Part of a small language model's weights: 6 heads of 32 (2 for keys and values), vocabulary 2048.
Each number is 200 + 30 x the weight over its row's rms, rounded and kept within 0 to 999. Layers, rows and columns count from 0. The size before them is the row's rms in percent of the matrix's.

# layer 3 MLP up, 1024x256, rms 0.0593, rows 460-487, columns 0-127
091,243,201,247,212,182,184,211,133,191,185,268,217,204,219,210,190,221,250,217,153,227,167,224,226,144,206,235,228,210,216,193,138,168,216,191,187,247,231,212,159,206,160,182,161,212,183,197,236,227,275,192,199,192,249,202,175,203,218,230,148,241,174,167,249,190,205,151,180,210,179,210,182,206,196,198,229,156,199,225,183,167,194,157,173,252,179,212,215,233,130,236,173,231,216,206,206,227,223,169,237,181,222,164,174,185,265,208,205,239,215,138,191,184,194,141,176,229,149,176,235,253,225,179,182,197,204,179,171
107,149,142,210,185,189,222,225,199,189,194,194,208,210,204,205,208,241,162,164,226,239,203,175,182,188,198,200,177,212,173,215,185,166,251,181,219,182,186,196,165,171,144,284,228,149,143,215,216,175,189,212,184,199,224,228,180,230,163,244,179,219,195,213,238,216,181,176,214,208,245,193,202,185,197,182,186,220,219,280,250,229,205,223,210,181,139,177,278,162,242,182,245,246,223,211,220,247,205,177,139,194,201,170,206,197,175,170,229,210,256,163,245,115,187,216,241,163,156,254,159,211,149,176,196,195,194,209,199
088,171,188,181,215,206,176,167,150,213,198,190,208,209,189,183,226,221,148,153,199,227,216,186,166,210,194,189,222,180,185,222,194,205,270,217,223,233,216,178,213,159,266,231,240,162,178,155,119,176,199,225,212,193,258,209,191,180,227,185,194,232,183,222,163,177,222,223,211,164,144,169,189,179,211,200,152,201,198,239,156,156,196,156,236,197,207,210,160,184,191,261,145,229,200,140,223,184,177,275,209,193,194,201,226,181,216,163,212,258,223,186,150,204,181,198,229,207,168,197,246,151,208,145,167,211,170,228,198
109,163,153,130,156,156,201,206,132,185,249,210,176,189,166,167,192,232,136,206,252,115,234,218,201,203,179,195,244,209,192,172,156,223,164,158,160,155,196,198,204,168,191,159,254,243,249,195,237,187,227,222,192,227,241,202,232,240,221,175,215,204,202,229,199,194,197,176,238,220,185,203,236,190,207,222,179,206,159,189,193,143,151,212,250,196,182,217,220,227,175,193,168,210,244,196,219,192,217,149,172,168,212,205,218,216,230,211,175,236,167,214,164,216,220,219,239,182,207,210,221,236,195,259,216,174,224,116,262
097,195,220,236,222,201,217,141,250,175,180,214,179,172,152,251,183,154,202,169,183,266,217,217,203,175,179,216,116,223,196,195,194,166,177,240,228,223,176,195,197,210,190,203,184,192,191,228,225,278,215,175,252,219,242,253,147,156,199,189,208,232,196,183,232,198,192,150,195,191,200,169,170,163,200,193,187,249,167,192,211,225,209,218,203,193,158,215,179,165,169,164,213,210,192,249,202,267,187,255,219,180,140,208,223,180,172,256,279,200,145,188,173,223,160,224,229,218,203,205,156,207,205,170,156,201,185,209,243
094,201,268,161,215,205,258,181,191,232,170,197,204,184,184,202,163,199,216,231,138,204,236,180,223,208,190,269,204,211,136,179,242,174,241,192,171,190,229,239,193,199,200,256,125,185,180,164,230,170,160,206,248,228,155,180,281,162,232,157,194,181,215,147,194,192,180,177,234,190,182,198,211,223,162,169,172,181,206,198,189,160,196,210,207,217,170,267,191,230,248,216,222,207,213,186,202,193,204,200,138,280,188,226,188,211,194,182,160,227,202,173,152,192,219,220,207,215,211,182,220,228,156,194,180,160,218,273,281
109,146,194,219,214,206,227,235,202,195,190,185,190,245,192,190,211,222,214,189,214,183,226,189,215,242,190,197,185,209,221,215,190,212,194,244,227,191,274,234,218,205,221,210,225,168,231,207,179,201,247,233,186,213,163,186,165,257,249,227,198,204,214,197,180,234,219,181,231,206,168,238,239,261,182,144,189,172,211,208,157,178,203,163,183,199,151,150,196,202,189,224,203,141,188,152,200,213,170,200,231,226,175,205,238,184,233,192,233,142,241,277,207,213,248,207,184,203,137,192,167,247,151,221,233,161,157,182,179
084,191,192,206,219,152,237,162,188,201,171,187,200,216,216,167,166,207,236,203,217,197,231,182,253,215,189,219,199,184,242,208,195,251,240,195,180,211,163,237,147,153,208,209,205,204,226,238,201,207,268,208,220,225,218,223,190,189,256,183,189,193,165,232,180,252,175,209,268,133,197,197,187,168,200,151,206,181,243,223,206,135,210,245,162,194,180,181,204,209,223,178,193,180,188,229,237,193,175,223,165,222,222,199,176,158,210,204,210,240,185,210,239,163,220,281,194,185,196,153,199,265,171,176,211,203,203,188,211
108,219,201,214,201,201,197,180,214,187,202,219,221,183,180,273,246,174,159,239,151,258,204,208,189,196,185,192,228,186,233,259,171,266,216,217,224,241,231,206,156,185,247,170,151,229,236,188,152,224,154,184,203,196,198,207,192,190,164,173,233,194,185,201,216,204,217,201,238,187,198,160,194,172,157,211,153,267,189,276,137,199,197,167,205,214,204,199,212,209,209,160,174,211,188,169,220,164,198,178,187,217,251,171,229,204,144,147,216,246,165,149,186,166,223,202,182,221,189,214,174,228,205,224,205,206,199,164,198
098,136,217,176,242,235,228,171,188,204,157,191,180,214,201,133,179,243,206,190,252,170,192,208,175,182,181,179,195,219,208,174,171,193,205,200,171,159,225,191,204,168,148,206,183,172,192,190,198,204,231,217,178,203,186,194,197,173,223,279,213,243,207,177,180,247,243,212,250,158,275,224,181,236,198,236,139,184,241,186,163,198,161,203,237,174,176,176,204,227,191,204,247,172,229,201,197,154,183,249,195,226,168,208,227,241,153,220,228,189,160,192,183,267,208,224,189,204,211,196,140,236,159,208,270,217,183,196,191
094,198,175,226,225,170,207,212,141,228,188,198,171,211,193,191,181,173,192,185,215,221,222,280,242,195,213,210,202,185,250,240,164,220,203,241,191,193,161,209,172,193,246,150,166,225,201,251,223,170,203,217,199,179,178,178,190,181,166,185,202,220,224,198,202,163,199,223,201,253,204,181,168,207,242,190,201,206,203,189,261,207,159,178,204,168,186,160,212,212,191,237,232,209,273,206,129,210,247,230,231,144,160,234,230,184,116,187,242,160,228,203,178,207,180,122,212,208,184,199,188,214,201,237,211,193,135,175,151
096,219,233,182,182,173,210,134,180,164,221,200,212,194,213,189,196,221,224,183,206,187,195,198,257,212,284,226,177,247,273,215,182,247,165,227,223,148,244,200,197,199,170,215,164,162,224,204,175,237,205,180,162,145,172,225,200,219,204,233,139,249,210,216,257,175,237,218,197,206,201,215,176,191,191,228,132,150,226,197,144,237,227,176,171,173,231,199,232,121,127,185,222,148,192,169,198,245,257,205,224,205,239,222,297,202,221,218,178,146,179,213,208,174,203,217,198,139,196,166,182,226,144,219,190,228,171,260,223
112,203,206,151,248,203,196,231,177,188,189,227,120,314,225,222,206,156,194,186,237,163,246,216,195,149,216,155,158,210,181,211,208,227,173,216,208,205,176,196,205,223,207,171,191,219,201,152,194,201,265,232,272,251,231,189,237,157,224,219,226,217,193,225,233,206,182,224,274,223,210,168,168,235,222,218,186,222,169,191,184,211,217,210,198,191,248,193,221,220,230,130,161,190,163,250,183,211,266,167,184,211,251,166,242,210,212,207,209,232,139,204,177,183,184,163,243,215,178,204,195,197,187,249,174,231,176,192,181
102,206,185,205,233,197,183,206,144,142,187,156,206,241,206,220,168,192,213,228,195,240,176,195,218,185,198,223,212,195,224,202,163,224,189,199,231,249,237,180,158,214,219,178,202,148,202,154,200,210,171,218,188,235,204,178,206,209,213,209,202,156,197,246,171,216,214,228,218,195,200,202,197,216,163,233,191,229,217,234,185,148,204,225,204,190,240,142,192,210,160,204,215,180,165,182,250,177,150,166,197,197,192,190,208,232,208,167,170,214,231,161,227,132,224,223,243,218,221,206,270,221,252,200,185,216,221,181,163
097,211,182,212,189,246,162,138,188,230,207,197,206,186,173,246,185,177,184,182,195,219,180,202,253,222,189,210,229,223,194,212,180,195,187,235,169,256,218,234,230,160,202,184,209,189,192,231,189,193,209,197,247,210,187,151,254,218,215,168,159,201,193,147,173,170,224,216,206,176,166,168,252,183,173,230,221,262,203,181,215,187,124,197,229,234,186,234,245,167,273,253,183,239,154,228,214,176,193,244,148,151,234,200,255,238,247,196,230,202,227,222,263,179,154,159,209,177,192,243,244,191,163,209,153,221,261,228,229
097,181,196,139,216,191,247,171,170,193,222,188,185,179,237,138,186,261,183,265,191,185,190,184,220,194,220,207,167,229,218,189,176,204,199,192,190,198,187,170,196,149,124,228,226,112,248,136,262,229,195,209,166,223,166,160,204,187,253,251,192,151,227,231,209,186,201,254,165,170,211,247,228,222,275,216,159,248,233,224,205,226,225,194,228,195,138,251,217,175,194,206,189,203,194,245,218,222,176,192,214,219,179,232,191,193,219,184,179,144,236,216,221,215,192,191,203,246,152,203,201,245,199,169,152,164,195,173,236
098,166,192,198,199,223,247,201,210,220,274,201,208,212,173,224,158,183,205,219,205,197,226,223,198,206,234,170,169,215,138,204,223,179,153,189,244,249,219,212,239,225,252,177,245,205,245,200,196,203,162,186,262,216,193,173,214,199,184,222,170,191,196,215,238,207,228,217,165,172,200,201,241,186,248,153,154,201,204,187,155,206,211,176,233,226,206,186,113,209,169,184,189,184,219,198,231,191,249,192,208,263,210,164,177,176,232,164,200,225,185,161,203,228,215,165,247,164,220,237,256,227,153,219,149,115,207,161,186
097,178,168,219,179,242,213,267,177,169,264,234,173,203,224,241,231,204,231,147,209,215,152,209,225,205,231,186,200,196,206,215,209,203,182,211,214,228,154,208,208,208,208,223,171,199,252,248,271,212,207,186,229,210,213,241,149,191,202,209,192,242,255,242,191,208,220,156,235,155,184,251,196,222,198,224,254,229,227,269,194,247,200,194,230,218,151,211,140,206,182,218,196,189,228,183,221,169,243,198,193,174,241,182,197,229,155,209,192,238,187,200,217,159,175,142,146,180,190,196,254,155,158,244,208,160,211,174,128
095,188,180,188,198,180,215,137,247,194,219,138,213,215,190,210,209,244,188,277,200,191,218,234,179,233,213,196,206,185,208,162,179,199,198,168,238,170,190,179,242,228,238,212,160,201,226,214,216,246,143,248,233,235,207,195,266,196,160,217,211,238,197,195,210,216,196,167,218,171,189,185,182,219,245,212,218,165,217,243,175,159,201,235,202,188,195,229,219,211,153,222,240,196,186,225,230,183,203,290,132,260,258,237,216,117,281,193,192,183,173,212,231,219,233,196,208,183,205,186,198,243,205,193,271,249,185,155,158
118,234,218,154,210,202,244,235,217,234,226,155,217,200,198,167,199,191,176,182,209,166,243,207,174,197,187,176,232,249,246,187,173,179,208,212,228,206,204,217,165,195,243,217,139,179,233,193,201,242,232,180,229,221,203,223,194,138,213,180,207,230,258,163,185,163,171,105,207,191,197,207,198,200,225,176,200,167,164,203,247,239,173,230,227,196,239,229,175,186,211,129,161,191,162,253,242,198,223,200,231,177,196,239,209,239,190,230,241,139,204,182,241,227,162,238,222,135,231,184,132,170,184,230,175,195,217,201,231
091,198,189,238,204,182,229,202,215,227,183,206,217,213,193,190,245,196,156,161,209,199,249,149,238,242,156,186,212,157,215,232,203,170,150,229,273,218,204,226,175,219,231,218,180,212,157,154,224,185,215,185,189,232,194,253,189,225,171,161,231,223,195,218,216,217,232,179,207,182,151,177,141,238,200,182,210,247,194,211,176,186,162,173,206,188,235,207,180,163,180,175,208,233,206,126,190,180,196,199,165,216,152,242,187,187,192,232,211,219,227,179,212,178,187,140,209,178,184,175,191,181,140,226,217,192,184,225,204
103,221,200,137,147,198,183,170,176,209,168,169,241,187,190,227,195,189,214,151,202,163,190,173,218,196,248,180,181,216,178,228,206,165,153,227,160,163,205,241,225,129,164,195,237,131,214,229,194,211,218,213,216,264,194,185,179,235,189,201,201,282,192,205,221,161,229,195,216,200,202,219,209,151,228,173,176,213,185,187,192,177,184,241,176,236,218,231,201,222,160,157,174,199,181,194,201,232,229,214,206,215,186,179,224,167,181,227,240,201,185,186,203,189,212,230,224,246,148,208,158,223,195,162,200,176,211,222,206
114,196,162,208,211,173,170,197,196,163,257,196,182,160,138,188,164,206,174,199,206,205,198,197,169,187,181,165,211,148,206,250,211,210,166,241,246,206,213,204,214,208,189,166,225,248,189,226,210,224,179,182,194,205,158,208,195,169,284,198,159,221,185,134,212,231,218,197,174,180,195,180,227,245,230,187,210,165,201,209,188,163,139,248,174,206,210,174,215,189,244,246,183,181,148,207,188,213,189,190,234,159,164,259,156,240,145,184,189,202,183,229,213,195,246,171,268,174,234,200,187,227,242,180,184,199,167,180,172
099,153,170,248,184,201,195,191,181,153,156,183,177,234,177,193,246,162,197,248,197,270,252,275,198,170,167,204,218,182,235,230,180,184,182,206,206,194,163,234,215,156,226,195,244,172,190,210,192,180,216,232,151,171,206,189,172,186,240,180,197,225,184,208,203,224,246,219,216,194,149,134,252,205,186,178,186,261,183,218,241,153,221,197,164,186,156,215,204,176,232,168,203,251,181,228,186,184,203,178,136,211,233,216,221,158,211,155,202,174,195,216,224,235,194,208,190,182,154,223,181,220,168,173,146,177,128,161,170
094,200,230,203,234,168,206,183,217,168,173,221,197,194,199,187,188,162,201,237,192,222,191,158,174,137,137,200,168,226,198,207,171,171,146,132,177,221,179,188,192,181,256,200,124,228,185,185,181,262,204,212,234,255,211,247,217,203,190,210,218,189,144,179,228,238,171,200,205,177,211,185,234,199,208,225,141,190,242,207,133,187,232,139,221,240,256,263,243,198,220,205,184,208,234,237,181,274,241,207,207,170,220,195,184,190,131,163,180,238,183,199,151,179,204,269,236,213,191,209,189,215,144,166,155,227,173,174,182
098,214,146,234,155,166,225,217,197,232,193,209,187,212,232,181,170,206,181,257,168,159,163,181,185,188,178,201,215,190,212,190,181,223,189,203,246,223,182,187,173,179,211,209,189,188,256,233,198,209,151,164,225,240,207,192,222,165,176,174,198,178,214,223,199,200,207,172,196,233,201,225,181,168,193,218,177,178,178,206,177,282,213,140,258,205,180,220,175,186,216,235,196,209,211,186,147,233,176,176,208,203,169,213,184,194,205,260,198,234,197,211,199,214,193,217,211,170,161,222,200,151,185,199,195,170,201,198,216
097,195,184,202,184,214,219,161,200,224,197,238,188,243,190,175,151,256,238,221,176,206,189,196,168,217,177,181,185,198,188,206,185,204,243,211,207,251,214,236,201,163,262,190,198,205,146,234,236,174,234,249,210,193,260,185,206,268,171,177,246,224,192,198,181,178,215,199,252,213,206,182,206,170,225,183,236,196,203,232,225,227,140,196,213,206,196,140,156,263,153,161,216,206,243,206,237,145,188,214,152,146,187,195,163,251,209,164,200,186,130,190,218,224,203,160,228,164,177,207,213,191,220,228,215,220,258,195,131
104,239,162,207,232,229,173,157,206,181,154,231,214,191,182,182,169,176,233,225,231,194,200,202,189,214,156,180,175,203,206,259,198,223,162,187,196,203,186,211,213,172,136,200,155,200,196,249,167,162,242,199,164,190,223,201,235,160,209,184,187,186,174,180,112,186,217,191,220,207,226,250,258,220,238,181,190,167,209,173,153,210,186,173,175,222,205,201,201,265,164,168,204,217,250,197,197,211,263,172,189,213,225,229,218,207,207,160,236,197,285,212,135,219,211,185,204,252,240,128,192,133,189,184,226,202,240,165,204
# layer 3 MLP down (transposed), 1024x256, rms 0.059, rows 460-486, columns 0-127
096,181,195,240,154,171,196,197,178,161,195,178,137,195,211,177,147,201,197,213,203,148,152,183,163,193,163,190,202,173,181,179,214,233,144,209,203,155,184,167,190,167,189,224,182,172,213,174,229,203,179,199,247,230,231,156,181,237,244,134,244,159,263,219,247,171,224,164,248,205,233,169,185,282,174,231,255,204,234,202,230,202,208,171,195,169,180,196,184,235,245,210,218,189,210,180,177,183,196,247,202,189,165,226,247,192,152,175,212,205,242,208,249,156,187,183,218,173,223,198,220,233,169,157,164,207,139,172,159
101,186,203,210,218,252,175,214,212,249,272,216,225,156,209,192,217,218,223,190,223,192,249,238,174,172,230,195,203,177,174,212,214,259,229,242,192,122,184,216,243,192,244,281,205,197,221,199,142,227,238,217,187,234,243,196,241,221,204,176,212,184,184,147,241,184,238,243,210,178,195,246,205,207,235,178,188,179,197,188,220,240,209,167,195,168,224,201,195,194,264,214,148,173,235,239,210,252,235,185,226,166,156,216,181,204,140,218,230,221,183,169,194,175,246,197,219,201,159,231,192,251,209,255,242,202,178,207,158
096,185,230,190,189,243,181,141,204,162,175,199,272,183,206,186,212,185,205,191,228,165,189,220,184,261,153,193,217,171,228,185,254,169,174,195,185,204,183,196,125,193,232,180,203,167,165,214,216,174,238,220,179,188,186,223,151,198,223,215,150,207,223,208,196,215,206,213,162,168,181,177,224,247,155,203,143,156,191,154,184,201,212,187,209,133,153,200,226,216,212,211,212,182,238,253,164,203,163,213,172,227,192,182,241,187,208,220,224,173,215,148,152,151,210,182,195,214,164,189,193,170,207,141,153,185,184,143,201
112,225,205,179,212,217,147,192,207,292,197,178,186,183,144,222,213,203,234,234,233,213,190,223,232,192,224,201,200,224,178,201,153,231,178,221,155,181,225,188,207,203,211,230,225,227,207,183,217,192,159,216,199,179,179,191,156,157,216,211,209,199,181,123,181,156,190,217,237,218,200,177,200,246,141,186,164,193,188,203,202,182,203,125,237,189,202,222,193,204,189,230,241,246,250,245,213,264,202,162,192,152,178,181,241,173,182,198,145,239,209,193,151,182,199,240,230,190,183,183,189,187,218,229,212,161,189,294,214
101,250,256,214,198,161,158,231,227,203,182,171,201,156,238,209,255,212,139,252,198,249,159,234,205,183,224,165,206,207,207,172,190,195,197,192,166,226,210,209,161,219,208,136,256,220,144,227,219,163,177,245,165,180,237,163,191,198,236,177,236,162,228,171,157,217,260,186,241,188,178,209,197,206,182,152,238,244,245,131,182,206,214,168,170,232,241,203,213,206,186,264,206,218,202,177,195,146,220,186,193,219,187,184,168,202,220,208,190,199,238,189,254,201,195,203,221,166,203,201,221,215,168,180,180,143,180,166,234
089,212,171,248,281,208,194,218,227,193,214,173,186,162,212,214,224,226,182,224,150,248,240,253,255,212,195,175,231,218,218,233,226,175,191,146,209,177,196,200,189,147,229,171,197,249,170,203,221,223,211,178,217,234,187,201,193,201,213,213,183,167,200,227,221,221,235,286,174,165,231,209,256,192,216,194,176,219,231,252,184,193,223,245,202,185,223,223,221,139,180,229,111,204,245,213,173,171,196,201,216,180,238,183,231,174,190,268,217,196,217,238,230,216,200,213,193,170,249,178,195,193,191,233,245,168,188,288,238
091,246,153,160,226,180,152,253,149,204,190,256,213,143,189,202,227,251,225,186,203,198,222,256,170,172,225,191,164,205,183,175,181,217,231,164,182,225,168,108,179,198,218,163,237,194,164,230,185,242,209,224,185,236,184,268,171,215,197,233,222,158,199,196,157,149,222,242,146,174,186,164,176,257,163,249,238,167,201,196,186,190,207,195,205,185,231,237,232,139,235,191,176,186,172,218,181,202,221,195,232,233,228,204,173,193,172,102,163,168,190,149,195,196,196,241,203,207,222,220,192,163,183,172,206,227,257,197,145
091,174,199,194,146,185,201,176,221,170,198,193,189,223,199,231,236,203,205,206,218,179,180,192,147,240,156,187,190,219,231,198,210,189,111,209,179,225,196,164,213,227,200,246,229,190,184,239,213,214,254,189,233,182,223,163,197,198,197,221,165,265,210,231,215,175,218,217,215,197,221,155,199,195,241,239,200,210,176,202,205,209,208,142,238,185,205,152,226,189,155,213,144,231,186,212,220,240,157,289,195,219,192,178,257,262,188,145,162,155,210,201,170,216,219,252,228,193,203,245,235,203,242,229,200,206,227,137,185
104,244,209,193,203,165,216,268,193,111,192,154,213,184,189,205,194,217,181,232,243,190,201,199,183,161,172,198,198,196,222,222,244,156,224,196,169,205,174,221,193,224,209,215,231,200,210,189,226,211,219,193,223,177,188,217,177,214,188,207,168,216,219,182,187,249,229,159,217,217,187,162,201,209,239,175,170,188,212,170,212,240,172,184,265,238,225,207,285,231,96,244,247,185,223,183,184,189,125,227,212,232,175,161,197,155,191,163,221,112,193,154,242,245,197,271,199,238,172,171,179,191,199,214,206,176,156,166,213
098,179,195,202,237,218,202,214,214,187,225,206,231,130,206,163,147,141,272,211,213,232,190,195,193,195,231,202,120,191,203,192,138,227,212,217,258,200,187,192,229,204,200,209,180,224,190,172,191,142,199,132,189,155,184,159,224,274,133,167,233,183,238,245,223,171,195,220,127,226,238,236,181,204,239,246,201,212,257,191,230,198,267,191,213,194,227,221,196,193,234,181,183,142,226,221,188,198,186,224,209,139,204,199,209,212,175,169,180,206,161,183,170,193,177,199,163,202,208,201,214,118,177,221,151,233,182,238,242
108,244,177,221,181,209,257,192,254,170,213,189,220,220,185,253,216,201,163,261,218,202,133,216,233,204,196,262,221,161,233,199,208,172,172,239,208,188,167,170,197,212,202,146,215,215,187,191,223,255,149,137,272,194,215,185,195,175,165,251,224,196,197,248,202,235,224,154,181,172,159,184,172,175,183,188,170,210,237,134,205,236,208,208,228,198,236,175,178,208,212,219,206,193,221,228,170,228,244,237,217,224,233,214,247,187,180,256,231,165,239,230,168,193,205,240,205,164,245,183,207,264,211,219,228,220,187,175,164
099,166,252,172,168,268,228,152,179,189,226,221,193,222,172,181,207,202,204,211,205,227,195,218,196,169,235,191,231,151,167,230,239,227,245,207,206,157,185,199,212,204,251,204,186,175,195,239,196,192,199,179,190,209,210,181,230,205,206,236,157,229,169,207,211,218,159,172,222,139,189,198,222,205,194,230,197,204,199,228,227,182,210,237,203,185,208,139,215,174,206,196,170,172,217,170,216,246,177,188,154,209,174,213,168,189,180,152,200,203,276,169,188,236,221,208,141,269,156,169,157,153,171,213,235,134,207,211,145
104,244,213,177,243,199,224,236,219,247,197,208,155,141,216,189,206,203,195,166,201,201,236,149,146,242,246,203,153,223,174,243,225,231,159,200,193,151,243,237,155,249,208,213,209,203,233,196,196,174,229,220,214,152,220,156,210,222,226,136,187,174,185,137,190,200,222,188,197,245,188,157,210,234,230,177,150,202,161,237,186,192,214,180,192,175,234,207,237,182,201,170,172,219,203,225,156,235,145,183,236,210,208,228,187,172,195,214,202,199,216,214,228,122,148,220,168,234,209,176,244,202,170,223,217,180,194,206,252
101,222,235,192,199,185,209,197,203,173,187,252,222,191,188,156,201,175,224,167,210,188,121,188,238,192,159,195,246,213,184,204,218,213,158,190,176,208,202,164,175,217,172,227,168,191,192,237,209,186,203,202,166,185,146,214,210,206,159,203,220,208,202,160,191,152,185,235,212,187,186,197,167,133,202,192,196,221,244,179,172,208,154,164,138,208,172,199,221,239,194,176,196,168,159,204,180,191,199,266,223,192,205,200,167,190,222,163,160,167,227,203,248,217,252,255,179,196,246,172,203,250,205,199,200,228,174,155,183
104,244,206,184,187,159,210,209,227,211,190,195,197,214,208,195,222,163,206,189,203,225,187,150,239,192,201,173,214,183,184,166,228,209,207,175,188,150,184,195,251,209,188,171,209,133,206,162,171,177,172,170,175,192,202,147,228,171,203,192,196,193,282,229,202,179,160,226,235,215,254,162,241,190,155,225,220,207,202,223,229,185,201,157,235,159,197,200,221,145,207,193,176,201,181,195,159,198,147,167,172,196,166,207,244,207,221,200,173,186,181,189,203,172,182,189,247,170,183,250,199,208,136,210,178,200,225,230,190
097,176,165,224,188,214,191,167,172,265,204,212,158,241,170,229,223,189,208,186,246,213,172,178,167,213,239,151,193,213,191,215,149,217,213,188,213,216,244,224,218,273,242,243,185,169,178,238,195,199,191,252,243,196,173,174,172,177,243,232,182,161,204,189,184,175,193,201,232,149,190,209,228,265,171,228,188,247,237,209,189,194,180,209,198,171,240,168,212,218,188,243,206,211,184,168,217,149,222,200,171,124,210,185,236,217,184,176,176,213,190,178,243,195,245,256,254,247,210,186,234,194,239,218,273,223,165,207,176
102,168,216,237,194,140,192,223,213,229,230,179,202,229,190,197,206,231,155,215,224,192,209,160,268,180,213,199,235,232,238,186,199,221,220,187,211,147,180,229,202,186,256,228,208,216,267,266,143,243,215,233,170,187,155,165,178,221,194,229,178,270,180,214,211,223,219,178,172,211,153,177,237,219,160,209,136,183,200,192,232,212,194,200,230,149,207,150,204,207,236,232,223,218,166,200,171,233,126,262,224,209,195,178,215,200,179,213,213,178,195,223,166,220,170,180,133,166,225,222,245,226,194,165,164,167,203,121,228
105,211,213,249,185,190,190,207,187,177,230,193,252,244,153,209,197,170,221,176,226,182,179,193,189,233,226,207,231,264,215,184,193,196,165,237,197,226,196,174,152,247,241,136,211,125,172,265,189,199,159,140,211,184,209,196,229,202,255,170,214,212,215,200,173,207,202,217,208,180,199,204,235,187,240,154,175,212,197,192,227,180,258,235,189,231,161,170,169,262,196,228,165,223,194,189,218,283,189,168,211,220,169,179,205,186,234,155,199,206,215,210,173,219,209,257,214,201,149,194,230,206,182,197,162,183,231,217,238
100,220,181,177,199,174,226,197,182,231,197,196,214,199,176,202,208,194,181,153,169,225,233,184,220,245,215,174,250,218,225,204,168,200,198,155,219,192,192,169,200,186,175,189,199,186,209,191,211,165,193,184,218,175,178,160,204,166,185,183,193,198,201,192,200,278,184,163,236,212,178,194,157,195,136,219,196,223,151,173,255,230,182,142,169,213,164,220,227,215,180,214,198,205,167,173,206,290,227,200,188,148,168,188,168,226,207,193,239,252,156,147,190,181,173,242,249,203,236,233,233,180,147,202,233,204,194,212,217
111,201,201,173,188,179,161,174,196,228,181,174,178,226,243,187,174,202,179,202,199,232,228,250,231,226,195,209,218,230,219,209,190,205,162,239,259,224,215,235,205,195,205,174,250,218,232,232,213,180,176,229,104,186,216,228,154,187,215,150,170,195,162,206,202,200,203,214,242,210,140,193,168,154,190,184,181,177,231,183,202,221,209,168,177,163,232,204,209,193,184,217,199,215,180,193,226,249,202,196,215,128,198,164,234,234,190,197,205,220,164,191,199,188,206,207,237,282,223,198,205,228,223,172,186,178,134,223,202
098,161,160,193,213,286,219,176,184,149,180,248,206,235,206,198,213,161,175,217,243,212,205,183,135,214,179,211,226,200,218,165,236,233,188,171,231,210,227,139,166,263,169,146,220,226,197,121,227,249,203,184,156,230,197,220,195,242,219,176,152,209,240,173,185,206,220,191,163,236,196,213,200,217,225,219,220,224,157,205,161,198,214,131,224,164,188,195,245,164,175,204,221,213,143,191,178,205,168,204,225,240,210,182,221,218,219,205,178,208,251,140,169,233,225,197,238,261,193,251,196,148,178,192,192,195,216,171,245
099,237,165,198,198,169,176,176,265,196,173,234,292,231,246,207,152,225,154,232,239,194,218,207,169,228,201,232,181,188,223,182,183,188,209,151,231,252,176,221,221,289,277,208,224,149,166,169,188,224,214,259,247,188,192,145,152,200,187,226,174,188,166,168,202,214,166,226,204,198,150,189,171,197,217,205,170,252,213,179,243,151,217,219,222,202,182,184,240,154,178,188,149,215,179,174,179,213,170,185,199,202,174,202,177,193,220,201,152,227,220,202,171,172,201,209,167,132,290,204,173,210,187,165,194,219,158,211,209
111,209,191,191,275,152,214,228,222,199,187,201,157,165,206,181,242,137,231,148,166,172,230,230,261,153,198,222,182,239,182,149,151,172,213,218,233,228,202,136,239,205,234,213,205,222,207,254,190,223,202,165,219,163,164,183,140,186,217,204,193,228,174,217,235,228,198,206,196,198,228,208,187,138,168,197,237,226,201,209,194,138,187,154,159,256,190,159,191,227,208,154,229,183,201,162,178,164,173,302,248,242,229,209,190,218,196,189,148,254,189,144,222,197,216,142,229,187,200,152,176,199,223,227,194,182,206,164,228
103,226,168,235,175,220,90,214,155,225,196,164,233,178,171,171,198,215,208,250,199,191,201,218,220,221,200,296,212,220,214,182,174,183,217,223,212,179,145,188,204,192,163,180,152,230,174,227,159,190,206,178,157,176,185,223,213,181,239,165,242,176,229,206,153,189,218,235,174,216,229,214,207,145,172,185,198,230,232,182,232,197,191,163,184,186,132,193,225,215,190,176,205,235,211,251,205,157,201,184,239,190,221,191,185,187,160,260,184,204,238,153,184,200,204,196,201,187,138,147,156,179,115,205,160,193,209,220,190
087,194,200,243,205,274,157,188,192,190,196,138,195,181,122,164,220,203,226,143,240,182,197,193,246,249,209,229,243,162,183,268,247,198,181,217,195,189,164,188,143,228,170,151,240,185,204,204,183,168,177,198,246,137,207,189,219,251,195,233,178,204,162,257,196,228,150,241,149,238,177,242,243,178,217,192,226,216,235,211,196,220,158,245,165,178,201,219,219,216,184,223,236,198,206,192,158,183,215,208,198,238,197,176,239,191,209,231,207,230,185,204,255,150,148,197,221,163,214,135,172,215,183,209,200,188,222,201,207
103,222,211,192,218,182,163,209,276,194,201,215,207,194,170,243,213,212,233,255,227,144,172,236,208,198,247,199,183,202,158,216,216,132,158,214,166,192,161,260,229,213,195,244,210,189,219,193,196,221,229,210,220,219,178,211,200,243,246,201,223,220,165,171,231,162,226,221,195,209,203,220,240,199,173,174,232,222,238,183,131,219,192,213,210,190,187,211,159,215,130,187,226,193,208,204,234,206,206,206,257,99,243,183,227,197,231,169,190,253,160,175,251,141,247,138,188,228,174,200,187,213,194,178,265,197,244,216,236
101,180,246,234,233,212,212,165,170,207,182,231,190,190,210,174,227,216,197,204,220,201,208,192,224,183,182,207,225,187,166,252,199,158,185,175,219,205,238,170,178,159,200,180,119,241,191,166,218,209,234,224,218,202,138,160,210,175,255,151,181,262,236,214,179,220,117,177,181,184,151,214,263,178,196,221,201,206,283,197,203,191,246,246,167,211,200,234,209,215,136,228,193,169,194,155,209,156,221,239,196,199,248,182,199,188,184,213,211,200,178,175,147,233,189,179,150,174,205,203,164,199,150,167,185,202,158,196,189